Each number is 200 + 40 x the weight over the matrix's rms, rounded and kept within 0 to 999. Layers, rows and columns count from 0.

# q: layer 4 attention query, 192x192, rms 0.128, rows 10-19,74-83,138-147, columns 96-127
# k: layer 4 attention key, 64x192, rms 0.119, rows 10-19, columns 96-127
q10,204,184,141,213,167,188,195,207,215,171,275,277,196,198,253,195,174,244,149,267,228,160,207,206,269,192,223,204,156,244,199,186
q74,205,212,122,220,182,247,267,210,145,152,183,217,234,193,223,178,185,199,193,245,192,200,185,189,208,211,258,218,184,203,129,175
q138,169,231,148,217,161,164,201,207,137,172,243,238,188,171,236,199,241,209,198,281,153,178,126,193,221,229,217,197,234,171,229,241
k10,258,157,212,235,106,225,265,190,263,268,164,244,258,127,196,285,230,141,140,197,233,208,215,154,160,165,244,236,188,282,253,204
q11,228,281,174,212,177,183,239,142,165,206,178,190,281,199,204,152,205,195,191,219,206,240,177,182,194,173,233,187,209,180,239,221
q75,182,218,169,189,178,235,217,193,231,187,147,206,205,131,241,125,119,222,200,241,173,234,171,180,202,221,231,147,203,265,207,219
q139,242,162,175,123,183,227,228,187,177,101,208,214,193,170,223,175,178,212,230,215,188,196,198,177,249,188,227,248,159,237,210,179
k11,204,179,267,197,100,176,235,215,268,328,195,184,221,226,242,276,249,163,189,189,234,235,161,182,135,244,208,238,196,151,208,234
q12,184,212,221,228,231,230,189,156,162,243,166,162,176,229,205,164,199,212,185,141,187,206,208,217,205,202,177,191,267,192,180,198
q76,231,235,236,131,91,209,151,138,184,246,206,289,195,191,207,226,172,235,134,214,203,197,169,299,186,156,199,179,136,251,273,191
q140,227,182,196,122,116,211,129,122,150,229,149,184,218,226,188,220,188,269,212,111,156,284,231,200,167,141,229,126,214,204,277,211
k12,288,224,169,208,219,197,284,301,265,225,206,195,173,137,254,253,214,151,166,210,221,188,195,125,185,192,207,230,187,245,231,209
q13,192,209,245,244,206,213,161,192,160,232,175,159,171,283,173,210,230,201,167,167,215,216,186,210,188,204,164,178,282,143,194,203
q77,226,163,184,147,147,178,137,146,169,231,207,182,176,208,178,173,201,211,106,113,150,314,182,221,199,181,187,138,231,200,268,216
q141,231,182,265,207,215,169,145,200,245,204,166,125,245,203,143,198,163,255,163,202,204,254,178,276,172,197,187,178,192,140,237,249
k13,173,157,207,223,315,327,145,190,168,114,134,84,172,229,280,126,112,251,193,80,179,191,157,184,255,183,125,155,113,176,145,131
q14,162,219,215,231,227,222,223,209,163,227,190,200,202,204,254,179,208,211,235,225,175,134,172,231,170,209,232,217,108,148,174,164
q78,141,242,259,197,243,148,289,101,271,255,171,189,230,202,280,261,157,198,233,235,252,231,218,292,127,164,131,194,212,214,217,251
q142,168,190,298,211,224,201,207,171,231,214,113,175,176,254,215,259,246,171,212,209,219,211,214,205,78,195,142,201,250,220,265,193
k14,264,188,196,126,184,202,160,259,211,160,241,207,135,219,239,162,209,173,169,208,255,172,217,172,207,180,185,246,202,127,188,151
q15,186,258,208,145,161,134,201,316,241,204,204,183,180,213,218,158,205,195,231,173,217,249,163,124,229,184,195,251,229,224,257,235
q79,120,213,164,123,185,260,78,225,98,170,139,251,292,220,255,175,207,242,199,243,243,208,168,143,253,170,203,217,222,191,193,231
q143,222,195,175,206,149,202,199,205,135,159,231,215,200,241,210,288,181,215,256,196,241,172,184,149,202,134,302,230,205,201,154,241
k15,168,205,187,203,137,133,215,161,217,195,185,192,159,231,187,172,209,178,233,225,221,101,259,183,179,238,187,169,162,160,247,215
q16,188,238,181,167,204,205,185,213,151,146,198,236,186,207,156,211,208,224,192,207,245,187,137,241,177,220,229,194,225,236,240,188
q80,200,58,200,304,139,233,238,159,122,160,154,269,221,185,307,213,180,192,284,195,269,218,218,165,174,314,172,181,223,176,86,182
q144,221,222,180,183,203,212,112,194,203,192,202,190,205,190,154,196,216,177,315,150,285,266,184,229,194,255,206,182,186,240,251,178
k16,176,122,206,195,262,245,197,229,257,199,192,139,167,282,165,90,239,207,156,229,120,188,223,174,161,157,199,197,185,142,181,261
q17,180,289,182,198,222,191,221,151,194,200,174,207,224,183,202,187,215,181,202,165,160,232,208,179,189,175,178,209,207,246,265,228
q81,120,186,306,130,143,118,213,191,156,273,360,208,99,199,279,131,191,243,218,256,177,264,193,237,195,254,214,238,227,95,234,375
q145,172,233,227,228,198,157,243,164,208,212,250,230,127,177,268,170,160,242,227,209,185,145,133,137,210,208,247,210,129,149,248,247
k17,208,251,160,216,197,197,147,218,155,200,132,205,179,209,202,255,232,151,230,217,217,225,183,219,213,194,165,171,141,250,191,189
q18,185,212,200,231,212,169,270,201,162,158,130,198,175,196,251,243,184,146,195,214,155,217,171,213,204,203,146,189,185,173,180,178
q82,157,149,150,244,237,188,227,195,177,218,235,215,246,177,244,220,170,160,137,206,172,214,299,212,241,261,151,197,227,162,180,364
q146,191,199,181,176,190,252,199,153,197,220,149,214,230,219,254,304,242,167,153,185,238,266,174,254,165,221,145,145,281,203,203,239
k18,167,118,161,202,235,282,197,204,226,168,242,151,173,196,212,147,254,268,180,160,206,116,238,179,203,155,243,244,199,202,137,152
q19,147,244,237,187,230,211,203,346,192,242,234,263,193,194,162,241,208,175,177,205,199,209,195,179,133,185,223,197,232,207,175,231
q83,248,269,114,255,258,194,245,179,103,250,184,206,250,185,157,186,107,181,205,198,237,122,231,187,265,150,163,156,183,110,151,254
q147,198,190,279,247,235,227,194,224,136,222,214,258,218,157,228,188,179,138,241,164,167,163,191,244,124,102,199,193,264,181,233,270
k19,163,245,191,126,237,211,209,177,235,151,147,175,168,230,199,188,244,215,162,166,177,205,119,249,190,245,260,211,187,203,234,198